python train.py --num_hidden_layers=9 --head_dim=64 --norm="rmsnorm" --qk_norm=true --bias="none" --tie_word_embeddings="early" --init_std_qkv=0.016 --init_std_up=0.016 --beta1=0.9 --warmup_steps=246 --schedule="wsd" --decay_fraction=0.869 --decay_shape="cos" --doc_mask=true --dataset="wikipedia_en"
Each number is 128 + 32 x the weight over its row's rms, rounded and kept within 0 to 255. Layers, rows and columns count from 0. The size above them is the row's rms in percent of the matrix's.

# layer 4 MLP down (transposed), 3072x768, rms 0.0169, rows 2966-2983, columns 384-575
size [103 102 103 101  99 105 100  98  93 103 101 101 104 106 101 107 106  96]
[[121 163 166  89 147 176 151 121 108 156  64 161 162 140 167  86 143 122 171 106  76  81 126  89 127 184 113  96 136 163 110 202 158 126 121 127 146 167  42 187 178 167 148 105 168 165 163 142 146 103 110 159 167 156 127  98 112 114 142  58 155 126 119 159 147 136 157 224 123 110 116 102  96 165  81  83 133 121 177 114 105 125  86  71  47 170  79 148 101 131 130  97 114 128  88  98 101 112 164 103 105  69 100 158 167 122 101 157 114 169 115 151 110 135 134 105 132 165 153  80 124 153 152 132 141 164 144  96  98 127 165 132 113  75 119 204 109  98 154 159 111 142 118 136 130 160 131 130 158 174 140 117  75 168  91 150 129  93 110  83 113 103  96  68 161 145 140  62 149 128 171 195  99 147 148  71  94  93 161 162 133 125 118 106 104 142 128 122 132 196 145 150]
 [110 127  95 136 141 117  88 128 131 148 111 142 111 105 174  16 128 142 116 139 142 143 137 148 144  32  94 125 155 147  95 133 123 111 115 117  99 180  35 101 126 142 137 135 143  79 172 116  92 113 169 144 155 142 138 115 125 123  79  99 155  96 144  94 150 130 128  92 140 120 143 114  81 130 104 161 129 158 165  85 125  95 107  97 120 123  97 146  99 130 168  97 135 134  89 179 198 194 110 127 112 138 107 145  76  93 190 129 163 131  84 137 158 100 197  83  79 116 118 204 134 141  86 146  85  83 109  93 147  98  78 152 153 141 141 126 168 161 120  93 131  82 200 149 191 114 176 160 176 143 115 134 153  94 170 136 169  49 113 107 190  99 119 116 225 152 117  70 121 170 114 178 153 167 148 106  88 169 130 138 150 157 117 173  93 142  85 142 111 119 159 154]
 [167 173 153 140 119 195 157 109 116 140 116 109 119 120 193 165 108 146  98 133 173 106  37 102  75 108 134 156 103 173 164 158 154  68 160  90 146 107 119 144 164 157 151 140  97  88 199 118 170 132 101 185  78 103 107 139 103 140 134 150 118  75 163 138 139 114 124 145 169 107 138 113 102 142  72 135 135 100 124  61 107 141 168 122 135 159 136  82 111 103 149 147 102 141 115  27 137  79 152 134 135 171 151 130 187  72  89 112  91 137 172 197 155 193 156 191 180 127 123  98 143 150 122  82 103 180 119 140 205 145 166 165 104 126 165 158 132 124 106 107 152  74 131 115  99 166 141  94 130 135 118 124 129 140 136  98 151 119 112 170 175  99 125 118  89 136 188 123  83  76  95  99 140 178 128 140  77 164 125 214 146  73 149  82 135 151  95 168 133 123 149 138]
 [ 57 126 138 106 129  84 189 166 128  90 153 112 130  92 147 155 122  78 128  86 112 139  80 162 186 132 187 105 160 193 143  83 105 150 137 128 156 121 185 177 149 129 164 152  77 169 150 162 109 120 114 138 153 245 141 139 120  94 120 140 118 110 156 171 131 127 119 240 127 132 158 173 106 165 100 163 125 131  86 100  52 150 141 158 121 137 142 112 133 141 143 118 135 154 123 155 129 104  62  85  76 126 165 162 114 119 124 117 129 173 154 192 143 142  99 134 119 138 166 125 127 100 133 122 173 109 155 101 122 104 139 112 135 108 114 153 151 143 112 128 126 107  99 126 140 185 115 104  99 103 114 136  69 109 130 110 142 102  93 104 120  60 110 182  65 113 105 142 141 127  59  83 122 102 113 157 170 163  84 149 128 118 127 115  95 132 146 132 119  90 145  90]
 [108 151 164 138  89 176 142 103 117 134 141  79  97 133 115 116 106  75 147 218 134 144 158 130  89 101 171 101 111 175 176 172 128  97 166 135  98 149  85  99 145 120  76 165  75 111 130 129 164 140 112 197 111 131 104 107 106 117 103 150 168 112 125  50 112 184 120 150 148 206 130 153 128 115 150 148 152 169 111 112 201 129 113  70  71 105 101  90  98 216 102 149 110 176  99 131  83 172 128 154  90 129 181 169  67 142 156  67 187 109 142 166 139 191 141 143  85  92 170  89 124 126  93 104 208 131 161 111 192 136 120 125 106  96 130 133 144 172 103 131 122 133 154 105 126 100 133 172 199 100 127 115 217 128  72 101 137 105 103 152 121  91 119 131 159 145 169 111 160  90 111  71  89 143 112 174 151 163  95 103 147 182  77 111  90 146 157 135 149 143 118 173]
 [154 100 103  62  63 155 115 133 143 116 117  94 144 117 148  90 157 135 173  69 145 141 103 103 132  99 168 169  57 128 107 116 137 170 111 133 120 154 134 120 171 143 114  98 148  99  89 159  52 154 156 111 130 151  85 155 114  66  95 159 116 137 111 134 177 146 127 103  70 104 134 143 167 169 107 123 124 138 148  93 106 159 119 122  81 135  95 136 112 110 134  79 164  75 125 107 104 165  99  98  79 111 126 145 107 149 102 181 110  61 134 146 155  95 147 111  96 146 109 174 180 112 154 107 139 138 127 128 131 126  51 129 133 135  87 135 154  95 142 147 128 135  99  99 108 168 128 139 171 143 166 114 126 174 168 143 155 120  54 131 121 129 144 130  82 129 120  88  82 129  98  82 141 173 107 124 101 161 181  91 105  73 128 133  91 102 121  73 195 175 117 138]
 [186 153  95 127  96 148 143 129 113 110 136 117 111 122 103 111 137 206 145  53 106 147 152 137 149 124 155 121 118  69 115 116 108 130 144 135 194 167 121 204 104 161 130  75 118 134 158  92  88 143 160 123 130  97 213 160 158 118 170 110  99 115 193 125 158 170  94 128 157 148  97 125 134 146 144 150 127  88 143 110  89  94 152 122 167 178 156 144 155 126  91 125 121 143 149  98 100 168 147 187 110 119  99 131 138 143 187 132 102 182 158 159 101  95 150  89 156 162 154 162  68 147 133 190  93 166  93 125 200  80 113  87 158 164 117  61 112 191 190  90 163 150 150 110 147 144 157  70 122 153 105 175  89 138 129 148 115 147 143 112 144 100  89 132 144 112 127 100 135 124 161 138  98  91 143 173 164 155 145 160 148  98  94 103 112 102  85 143 133  76 194 127]
 [126 117 164 161 157  79  75  96 120  95 110 104 196  84 125 129 136 170 132  96 194 121 158 106 143 144  78 154 131 141 162  81 125 146 149 187 137 139  89  95  74 158 113 139 140  63 177  54 144 192 147 144 139 117 150 112 141  91 113 130 140 108 149 132  74 117 132 141 123 121 136 120 137 112 121 158  85 155 157 135  85 153 132  91  86 152 113 111  56 203 211  60 130 159  98 130 167 108 154 167 102 169 198 169 106 139 130 183  83 145 146  86 113  72  94 142 143  65 133 145 149 110  76 160 120 100 111  81 130 162  52 140 222 165 112 127 152  83 178 158 108 155 118 150 124 121  66 147 168 134 134 139 150  93 117 199 178 127  90 201  75 111 221 145  75  80 156 100 118 102 130 109 153 126 129 121  95 142  99 112 117  80 121  92 117 151 101  71 128 145 136 153]
 [139 121 166 120 110 187  97 126  97 111 140  98  93 127 173 129 157 159 142  85 158 131 170 127 162 131 121 165 153 141  92 148 122 120  61  96  96 133 135  93 156 169 145 130  79 128 111 143  67 141 209 128  73 135 140 127 158 143 125 112  76 146 111 163 176 105 131 145 104  96 139 184  75  80 134 114 115 211 112  95 120 133 110 117  38 109 142 143 111  59 115 144 159 124 164 146 122 109 126  99  90 144 105 167 135 172 107 104 167 119 215 127 152 133 131 101  86 118 114 152 119 114 150 182 143 124 133 147 165  76 170 186  59 158 150  98  87 139 108 125 136 105 140 137 132 155 132 158 129 158 167 113 130 169 115  89 164 146 138 111 168 144 134 104 105 160 172 173 136 184 176 160 157  87 150 178  47 129  83 177 148 123  97 161 112 170 125 137  55 153  81  94]
 [ 99  92 143  98 142  95 123 105 123 137 148 156 123 108  89 116 166 139  96 173 171 134 109 100 136 141  54 172 167 145  85 133 175 126 146 106 195 169 110 137  66 135 176 100 160 142 187 114  69 157 107 205 106 129 164 152  48 145  86 148 184  53  86  86 148 141 160 159  73  91 167 137 140  82 123 141 134 132  82 125 109 177 158 126 138 162 177 129 101 132 142  97 118 152 111 145 134  69 122 164 106 101 170  80 168 130  66 105  85  63 152 156 137 125 133 138  87  79  89 152 157 164 130 140 117 140 151 163 126 119 155 162  91 164 144 143 167 171  89 127  96 148 128 149 158 117 134 165 115 150 110 134 115 101 137 175 137 157 138  78 116  89  70 124  90 164 130 163 155 147 177 120 101 143 136 132 160 141 140 195  92  91 202 110 129 156  99 157 190 153  76 124]
 [ 65 118 123 176  78 111 106  67 104 104 106 163 140 115 194 129 154 114 123 202 157 116 106 133 109 144 135 131 135  83  87 119 149  86 136 124 156 114  77 164  45 201 150 103 114 124 181 154 115 181  57  25 130 102 156  86  81 130 158  94 176 156  83 136 101 145 152 199 157 107 137 140 151 154 114 156 128 132 146 111 123 172 112 128 126 145 124 179 176 138 100 121 116 113 100  82 135 137 157 122 124 180 128 190 112 120 124 159 136 150 131 175 130 128 104 114 160 153 144  60 136 111  98 111 161 137 139 111 167 100 100 143 172  97  99  84 128  73  47 107 143 171 186 141 134  95  85  77 140 187 155 127  88 116 155  86 124 142  88 165 116  94 152 126 142 176 147 131 148 126 122 157  88  79 136 115 180 125 147  86 129  94 138  82  88 112 148 107 133 143  71 174]
 [174 102  94 157 110 110 196 135 122  70 139 135 143 109 163 107 139 161 161  98 130 160 126 135 154 118 150 112 115 140  79 111 198 149 151  93 105 127 114 150 113  49 197 131 168 144 131 101 140 119  88 100 126 175 126 121 155  98 187 207 115 153 178 158 133 184 211  84 139 120  90 110 165 134 110 154 162 117  97 159 108 161  59 154 177 197 152 153 131 121 143 144 170 155  63  83 130 122 137 140 113 107 137 176  86 154 128 164  61 167  98 165  98 103 129 144 158 162  69 149 110 106  80 174 124 104 161 158 106 106  86 141  58 126  99 138 118 113 105 130 114 102 120 109 119 147 121  64 185 109 102 133 157 138 128 130 125 150 157  85 169 141 123 126 167  97 154 174 139 119  72 124 138 109  79 149  76 109 150 120 127  85 122  73 122  74 145 118 144 126 206 135]
 [ 96 129 153 188 173  82 152  78 162 145  63  93 185 151 145  92  86 143  82 138 114  94 114 107 148 124 168  94 157 122 120 160 164  97 121 116 163 159 115 139 135  77 153 111 109 130 141 168 169  89  91  88 175 103 154 123 119 105 126 145 146 127 188 113 138 142 124 108 159 151 173 138 115 120 149 125 132 155 139  70  94 128  75 140  98 132  83 106 137 105  96 126 136 109 107 124 103 140 147 118 120 163 189 147 125 159 140 200  67 132 154 121 197  84  84 119 130 158 134 128 101 127 109 123  99  78 141 115 140 126 127 122 121 100  53  92 130 188 112 145 112 173  95 107 128 132  76 127 142 158 111 142 129 133 100 140 167 214 122  89 134 170 122 117 114 138  87 170 128 151 130 146  93 113 122  71  75 120 124 109 129 148  94 111  79 141 120 186 154 158 164 203]
 [ 50 129  65 165 128 144 136 110 156 154 109  87 218 118  51 138 167 175 143 136 125 122 138  94 103 117 129  59 110 105 120 125  87 142  76 115 157  68 101 126 163 162  91 113 122 113  96 159 112  96 130  95 137  74  99 160 101 162 135 211 121 162 128 158 102 124 131 123 152  54  74 103 138 116 104 181 101 150  72 120 151 116 189 118 113 181 112 110  52 119  73 180 110 135  74 162  86 162 168 104 149 142 170 118 130 152  79 126 150 106 136 116 134 107 143 114 142  84 117 134  43  99 130 116 186 133 112 126 159 124 155  85  93 180 146  46 111 137 141 134 134 170  72 119  92 113 164 113  71 124 144 164 104 131 124 119 170 129 127 125 149 123 123 148  74 107 144 118 129 144 154 120 134 121 133 195 127 133 217 101  40 145 135 144 146 116 118 117 129 115 152 159]
 [142  93 133  84  98 141 139 112 146  64 179 142 138 126 172 140 113  59 171 111 127 120 223  98 111 126 127 145 136 130 176 191 118 101 164 141 194 132 122 120 157  81 135 114  77 141  36  85  88 100 165 117 122  77 148 142 139 152 129 130 140 104 126 149 133 118 122 104 173 156 127 122 111 102 103 205  75  91 137  73 152  98  97 138 130 121  67  96 106 152 141 131 140 168 135 121 136 128 127 186 115 134 142 135 132  85 147 175 113 169 134 149  62 139 161  78 156 147 154 108 167 131 144 142 137 149 100 105 127 129 105 105 130 174 103 145 181 159 138  93  95 176 125 112 148 117 150 127  63 132 141 151  98 101 132 105 144 125 196 138 106 121 149 140 155 149  62 137  70 125  92 119 141 124 183  85  97  95 143 197 134  98 129 158 103 109 134 147 132  97 150 144]
 [128  89 151 136  89 127 108  88 155 182 192  65  98 136 168 158  90 129 115 101 128 128 129 137  68 167 109 141 122 159 171 194 148 144 128 132 146 129 127  88 182  99  82  87 143 166 134 133  42 122 150 109 101  82  90 200 145 113 107 179 139 100 131 107 107  74 137  81 127 119 171 119 118 123 109 182  91  84 145 128  84  87 112 146 162 133  95 128 160 101  76  95 140 135 171  69 116 124 148 144 199  97 161 136 138 155 185 148 143 131 171 186 105 182 132 155  91 127 139 122 137  79 116  76  79 117 113 104  92 141 107 193 141 162 111 128 148 147 113 129 212  91 127  86 142 132 146 154 140 125  86 132 121 115 133  98 119 142 151  97 132 124 108 135 133 145  76 109 132 100 145 154  89 118  98  63  63 145 119 187  97 156 171 141 133 135 116 158 106 125 168 108]
 [157 176  90 137 124 141  82 129  90  99 153  91  86 113 138 153 138 164 178 160 175 115 166 157 165 157 145  97 127 128 149 112 166 140  90 115  76 159 122 131 109 147 105 129 146 183 102  91 135 102 145 147 126 114 144 100 171 193 163 135 120 101 187 147 109 130 154 125 197  91 160 123  83  96 111 178  88 122 134 118 175 148 119 149 119 102 120  88 139 132  77 177 124 104  97 179 166 113 110 127 108 103 166 144 150  78 115 105  40 176 135 114 142 126 151 117 115 159 154 117  79 168 137  97 121 137 122 132 171 103  97 132 111 112  99 144 131 136 150 135 168 145 168 127 159 114 127 129 108 134  99  96 117  73 114  57 149 111 187 139 112 151 125 131  97 105 124 139 143  73 143  38 108  82 157 144 149 164 135 148 119 119  84 132 127 143 136 112  87 111 128 126]
 [110 162 138 126 152 161  99  79 156 138 175 139 166 114 199 143 147 165 153 158 133 123 167  49 152 141 117 106 126 112 121 155 201 129 106 103 102 124 133 163  90 117 124 140 162 123 125 144 145  82 150 118 181 117 180 210 144 126 117 121 134 139 167  72 203 124 128 121 147 125 134 111 104 125 110 154  88  68 153 137 200  96 167  83  81 135 148 174 168 175 115 146 145 142 140 136 136 139  78 100 154  87 141  96 122 167 100 128 103 132 105 168 131 129  82 149 158 154 181 172  74 129 119 153 148  79 107 151 154 100  81 136 128  81 155  96 110 102 151 141 167 120 167 146 139  96 169 113  77 109 143 106 121 146  95 123  77 118 153  92 101 146 116 118 160 193 132 139 134  87  85  76  86 184 163  83  50 103 110 144 149 150 127 111 129  99 120  95 150  96 170 171]]
# layer 4 MLP up, 3072x768, rms 0.0207, rows 2967-2984, columns 384-575
size [101 103 100  98 107  99  97  95 100 100 100 105 105 100 105 108  98 102]
[[124 113 114 136 132 188 144 169  67 144 102 149 190 165  92 115 124 115  91  54 140 144 109 148 148 163 160 111 119  80 172 167 115 126 164 159  89 132 149 138 186 101  97 150 153 149 103  94 134 143 102 104 126 167 111  72 160 177 173 100 141 135 159 153  82 101 131  98 142 102 174 152 119 109 145 166 183 140 103  87 165 105 125 163 155 122  52 123 157 113 164 188  70 171  99 124 174  89  90 180 115 193 120 179 123 132 128 112 160 194 112 173 163 170 214 113 155 121 131 175  62 167  85  39 129 122 109 146  36 175 143 147 175 180 138 135 135  94 150 127 150 111 131 125 118 117 161 118 156 115 129  85  98 100 147 106 116 160 142 151 101 147 151 150 132  98 130 105 112 186 143 133 121 130 165 120  91 119  91  85 165 176 129 126  96 166 119 143 127 154 132 156]
 [102 117 111 120 133  75 128 138 108 156  94 107 168 187 144 112 101 108 128 200  73 121  91 127 160 143 108 159 145 123 119  83 118 139 105 107 124  89 204 144 119 136  99 121 149  61 118 128 180 134 124 125 187 188 113 109 118 127 139 132 132  84 125 140 128 213 145 146 155 103 172 159  88  94  97 126 149 146 121  63 123 115 129 156 105 132 123  99 116  78  86 184  99  64 150 105 133  95 214 130 148 100 145  61  99  90  58 137 102  75 156 151 157 122 103  89 119 164 152 135  82 110  55 174 101 114 134 190 111 120 160 111 174 158 136 179  69  86  60 129  96 143  86 128 139 109  74 201 184 129  70 128 114 132  88 134 156 156  77  78  80 119 142 132 203 119 170 151 182 158  98 161  91  96  98 228 121 148 101 172 115 112 136 140 142 106 112 188 134 160 129  94]
 [100 133 111 140 112  94 168  97 146 170 146 129 149 145 115 149 131 141 139 103 100 113  37 127  82 197  59 141 142  79  92 167 165 119 127 164 108 128 170 190 195 139 115 170 111 147 180 154 171 149  67 109  76 128 122 137  98 175 160  62 144 119 113 141 169 113 213 170 135 132 136 153 116 109 185  93 111 159  36  83 150 113 127 104 122 125 133 142 136 120 113 157  65 186 133 151  67 160 127 144  98 112 139 117 147 117  77 143  46 159  96 208  76 132  85  97 138 130 120  78 105 135 165 147 132 174 129 133 158 166 161  94  85 131 143 182 151 169 136 122 158 116  88  97 117  62 130 122 164 134 108 124  54 153 120 122 115 127  80  93  81 128 122 127 174 172 131 113 147  72 156 136 139 139 110 115 133 140 214 104  99 115  75 147 116  39 141 121 115 114 163  35]
 [107  99  89 145 203 107  94 156 120 153  72 154  57 179 129 141 122  97 109 141 142 151 101  70  84 160 111 105 127 113 203 163 146  83 129 124  78 160 100 135 167  77  65 131 144 114 108  80 170 136  78 145 105 145 129  66 154 141 209 166  82 147 111 193  93  84 150 123 138 139 168  76 116  69 133 132 124  84  78  70 166 135  81 129 136 108  83 129 151 142 105  83  70 128 143 154 131 109 128 127 109 156 116 143 142 125 107 113 158 121 133 166 114 124 103 158 125  67 183 194 107 172  95 141 122 103  92  81 113 184 169 113 132 130 135 174 170 142  99 150  84 153  79 129 115 130 145 158 138 162 104 133 150  69  89  84  98  78 132 145 186 128 178  77 142 160 111 129 140  87 138 119 137 197 101 117 157  99  97 153 183  98  97 149 128 134 135 170 211 131 147 138]
 [ 87 142 178 117 166 149 184  62  62 158 105 151 135 132 150  84 129 109 134 108 125 103 108 128  82 138 167 184 168  87 106 158  87 119 175 121 127 141 145 136  96 165  52 122 155 149 113 178  81 168 100 139 164 135 112 111 103 131 154 196  89 143 167 104 136 129 144  89 102 136 134 174 111 139 167 151 145 128 138 156 106 184 168 106 109 143 129 144 139 136  88 144 133 118  92 121 143 164 171 140 102 145 195 101 114 113 181 111 140 133 116 179  69 139 103 161 111 130 115 157 135 129 115 107  98 142 156  96 156  75 108 152 144  63 140 172  79 119 183 124 124 157  68 188  88 142 144 151 154  84 190 105 163 185 172 133 127 168  93  88 132 138 175 144 152  82 153 170 131 164  96  96 181 154 132 158  31 163 156 134  96 165 169 174 133 148 124 169 156 193 116  98]
 [ 96  87  83 135  58 110 126 130 139  45 179 129 141 123  89 139  84 160 128  93 116 176 163 158 129 112 115  99 159 152 133 131 130 132 117 139 143 107 117 160 105 137 128 106 154  79  95 164 152  84 128  90  90 121 107 141 141 192 155 138  91 105 196 108 119  45 100  64 145 136  67  87 103 133 163 192 109  92 172 130 133 151 140 101  99  87 124 149 137 120 107 115 189 106 179 111 141 158 158 156 139 134 126  83 155 169  80 103 136 128 118 128  83 130  59 126 114 155 150 172 100 123 168 123 109 154 149 148 169  95 211  65 133 148 173  81 139 119 143 135 166 135 166  71 112 121 135 133  86 157 152 165 118 153 114 193  81 131 103  77 152  84 135  93 167 146 113 113 108  87 167 172 136 125 111 189 109 124 123 149  98 123 141 152  99 149 137 187 161 171 155  80]
 [137 114 146  90 117 121 127  67 139 182 124  73 100 133 179  83  78 100 120 151 123  77 116  77 119 132 129 166 186 107 143 104 182 138 103  71 106 143 108 113 155  63 127 155 147 122 110 128  91 109 150 178 118 108 144 112 150  74 149 148 137  92 148 105  97 103 163 141 196 107 156 136 152 107 101 151 117 143 140 141  90  48 141 133 127 184 175 142 115 157 137 167 118 110 110 135  76 117 113 170  76 124 186 149  83 126 110 121 152 187  56 173 124 164 108 179 149 134 149  97 145 148 128 208 116 131 141   1 157 146 100 103 150 161  96 149 172  85 116 112 128 116  96 117 102 114  71 143 135 117 151  78 160 111  75 162 114 133 157 121  90  75 162  90 140  93 109 139 168 142 169 150  58 145 145 146  68 159 118 156  94 114  94 162 158 185 166  85 120 152 161 116]
 [140 150 118 122 137 144 137  97 152 116 126 134 126 100 125 129 132 173 113 136 137 140  66 160 105 152 120  79  95 125 123 138  89 102 115 105 111 154 134 122 165 101 125 133 140 156 159 102 195  93  61 164 175 122 132 151 113 116 127 128 159  41 104 152  92 101 155 113 138 154 125  68 125 197 120 105 141 142  94 128  94 168 126 122 169  89 138  99 134  81 132 120 174 174 119  73 115 188 120 120 120 152 183 155  99 138 107 126  82 125 126  79 109 146 132 111 158  95 128 147  85 186 111 105 112  75  98  92  54 142  78 101 165 170 173 138 143 162  54 109  57 117 115 198 112  43  78 126 151 124 136 172 111 125 118 107 114 165  90 148  81 142 140 117 151 153 108  87 152 152  64 119 123 152 138  69 115  75 187 150 155 112 143 127  70  80 139 146 195  88 182 169]
 [105  72 167 172 112 124 106 127 110  85 147 119 100 130 181 108 144 155 176 167 134 125 142  77 107 209 111 124 180 151 138 150 178 116 136 107 147 130 171  53 134 140 110 105 131 112 147 152  99 118 159 179 126 133 134  79  75  99 117  81 169 112 188 115 104 134 208 120 142  96 169  84 117 150 146 114 194 153 132  98 157 132 160 161 140  73  92 110 133  94 104 153 116  94 115 121  99  93 130  82  91  95 133  79 102 153  90 143 149 117 169 181  87 118 118 121 113  49 111 175  97 130 141  67 138 125 168 187 158 140 179  84 133 158 144  84 117 109 120 129 123 170 114  87 125 159  72 101  90 160 124 162 125 149 113 117 148 168 147 145 141 100  99  44 173 107 116 109 138 121 154 108 122 162 143 152 135 104 111  99 103 176 143 148 102 100 106  86 136 130 132 119]
 [116 136 104 136 125 123 156 154 155 161 144 163 161 105 215 142 185  97 117  75 108  61 126 146 157 132 120 160 133 140 106  96 130 112 131 162 139  97 175  85 140 169 124 163 138 149 129 109 168 156 117 154 126 201 151 146 118 168  96 151 133 101 168  79 102  99 138 107 148 126  88  46 117 166  90 141 139 165  54 106 139 103 131  87 117 172  66 157 168 140 100 130 117 133  94  74  98 121 171 115 125 137 132 173  88 119 164 118 220 196 104 107 130 137  87 166 143 125 158 157 107 113 131  96  69 127 135  59 158 131  82 114 104  76 128 141 167 105  36 130  87 195 152 135 167 104 112 142 106 120 107  88  86 111 107  94 101 162 152 121 140 129 167  87 140 110 108 161 150  86 102 156 127 152 174  96 106 105  93 163  97  85 162 176 138 144 155 131 114 198  82 120]
 [153  95 138  94 125 143  88 118  91 108 134  71 153  86 108 120 106 153 172 114 142 148 164 134 160 166 119 100 143 115  90  89 181 129 102  89  93 119 151  72 144 102  86 154 125 125 111 133 111 175 114 136 106 167 167 135 119 159 125 153 100 144 143 161  91  96 149  68 142 153  97 117 149 109 107  74 158 126 143 121 134 131 146 122 142 157 148 124 164  77  99 173 121 166 102 138 107 178 158 139 111 116 152 130  91 156 140 178 135 170  88 111  84 151 137 172 147 158 112  97 149 137 139 175 121  54 196  91 127 119 145 152 140 150 147 167  97 158 146 156 151 157 130 164 147 116 127 151 125 147 110 110 135 143  93 121 131 190  94 112 139 147 124 175  94 193 140 150  41 161 118 154 107 171 156 100 139 117 136 134 149 144 121 148 150 186 101 109 138 144 199 124]
 [123  50 109 152 122  80 179 164 191 138  99 154 124 124 170  77  71 172 140 115 139 132 109 103 167 139 119 126 150 124 106 112 104 112  77 129 123 147  79 144 175 170 101 160 158 171  95 140  82 122 164 122 124 184 128 172 140 115 108 122 127 123 180 141  91 173 125 105  40 126 162  75 144 171 131 109 189 128 125  75 144  92 169 112  98 117 125 157 161 148 119 129 106 139 152  85  93  67 151  63 142  68 171 144 110  76 117 154 118 165 110 151 112 255 105 111 125 165 132 113 155 117  70 109  87  79  81 112 149 175 197 119 115 108 102 137 138 133 168 162  79 105 142 102 143 119  80 154 134 121 126 108 133 121 159 159 102 109 144 154  76 131 148 153 158  99 128 156 105 187 158  98 147 147 153 176 129 147  78 138 110 116 123 157 168 148  58 160 155  77 185  86]
 [124 178 138 115  94 102  76  85 183 140 135  89 105 146 140 109  81 124 150 112 130 159 130 126 126 122  84 145 116 145 137 149 174 186 133 184  91  76 166  98 151 117 111 106 166 147 141  92 135  85 119 132 129 114 117  65 207 112 119 108 150 147 187 186  82 126 119 114 105 120 117  61 149 157 143 115 141 104 165 149 128  94 127 164 147 144 126 120 132 137 153 128 127 106  86 108 168 107 125  93 125 157 158  54  78 121 109 112  98 161 160  91 118 132 122 101 144 145 115 145 137  87 101 157 176  72 172 127 126 157  79 133 157 106 137  49  85 107 156  93 145 160 156 125 102 101 153 161 105  32  61 138 141  72 153 148 137  87  96 114 123 172 145 115  84  90 119 170 113  91 129 143 136 115 119 178 109 140 153 119  96 191 175 139 118  86 187 153  83 118 128 130]
 [151  69 108  72 116 143 150 104 145 146 156 139 118 152 103 195  83 149  93 133 198 121 158 141 145 118 106 155 142 109 105 105 130  76 115  79  92 125 151 123 164 116 110 143 141  47 141 108  86 120 122 171 170 133 154 130  71 140 158 177 159 140 155 101 171 101  98 135  63 122  71 125 188 101 222  95 140 152 113 108 138 139 150  98 150 172 115  92 144 119 135 168 159 156 187 151 103 121 157 180 147 133  98  83 117 178 148 123 168 122 111 136 127 149 158 146 126 114 123 127 144 159 142 151  24 170 139 125 127 173 184 123 139 139 162  91 108 130  93 144 166 122  84 115  82  61 206 171 176 119 105  79  89  95  76 102 124 147 145 147 153 118 128 133 136 109  92 139  93 142 126 104 132 145  73 121 105 130 121 130 111 159  94 164  65  66 175 145 117 164 154  86]
 [164 119 173 132 115 109 143  43 141 125 156 132  85 161 166 116  45 133 132 128 131 145 131 155 132 157 153 155 112 175 110  80 127 107 164 116 109 106 164  75 194  93 104 131  86 180 153 163 122 152 162 189  84 112 134 150 158 122 137  68 120 183 112 137 144  82 137 119 110 186 120 142 188 112 147 120 177 113  65 113 105 176 178  72 139 124 121  92 143 155 124 112 112 114 186 134 109  83 196 169 122 100  58 125 134 151 137  88 139  91 147  94 160 172 163 112 117 193 150 191 139 107 117 138  97 129 102  94  68 141  97 156 174 156 113 130 125 115 136 101 186 131 115 130 131 159 202 173 185 148 162 152 124 155 141 105 130 179 144  57 121 101  73 113 137 149 128 115 144 142  64 108 104 109 162  76  96  92 139 110 104 178  84 121 119 159 192 115 111 116 118 137]
 [109 131  86 121  82 162  82 115 126 130 146 137 109 122 106 140 113 199 126 179  90 104 167  88 124 124 138 165 119 121 106 103 103  83 102 158  62 145 101  82 144  86  77 149 110 162  33  54 107  78 141 150 102 128 131  67 190 109 140 147 118 141 168 122 138 104  96  92 141 145 143 114 138 118 114 184 148 153 125  62 119 112  69 170  93 109 164  71 190 128 111 140 157 166  99  72  73 142  98 126 145 134 157 156 126 100 152 179 107 100  90 192 118 134 142 151 171 100 189  76 118 164 141 129  81 139 113  97 106 150 148 113 116 155 185 162 180 111 127 113 142 157 160 190 178 145 110 112  98 135 132 104 126 147 101 101 151  78 145 158  77 138 164 107 149 108  82 105  82 159 192 174 122 121 138  88 134 162 137 120 190 158 147  82  94 149 112 160  98 180 110 117]
 [134 127  90 137 111 165 112 166  80 165 139 136 109  98 116  86 155 137 145 113 135 146 139 164 147 147  96 107 148 114 140 113 124  84 143 137  89 135 122 168  89 128  96 112 134 129 132 146  64  85 139 173  75 114 197  86  84 146 165 132 129 104 109 166 159 176 126 131  97 105  91 194 178 131 155 172 133 149 108 145 154 118  78 143 113 138 174  82 100 106 103 178 121 142 143 141  57 141 121  91  91 164 120 155 173 213 157 153  75 170 139 144 102 112 182 145  77 108 136  84  68 126 153 103 136 107 209 135 159 172 175 140 126 140 169 115 126 172 100  85 137 148 130 107 105 158 178 213 190 158 108 125  96 124 126 140  99 135  90 141 171 177 124 173 149 138 136 141 158 138 115 220 107 133  84 144 103  82 190 104 158 154 129 151 111 142 130 170 152 158  98 100]
 [111 142 158  61 140 168 219 178  96 135 100 155 105 100 140 121 138 120 119 135 158 131  89 151 177 112  93 133 192  93 156 138 114 128 142 137  86 119 176  85 145 117 103 111 211 127 138 139 155 138  81 153 122 123 101 181 112 124 121 117 125  82 120 133 149 143 155 105  97 125 106  80 101 163 156  96  98 128 143 124  99  99 128 128 114 105 136 164 133 140 124 151 108 147 124 144 143 142 183 168 157 108 177 186 140 103  96 127 154 115  87 189  57 111 119 120  48 104 122 163 177 195 100  79 110  99 113 101 182 150 127 130 193 181  99 181 127 109 100 120 104  66 103  79  89  70 147 113 165 160 149 159 123 119 142 169  49  90 138  94 108 119 152 112 130 168 106 168 161  36  86 136 133 137 111 164  83 107 107 117 110 129 132 155 148 176 121 150 171  79 119 107]]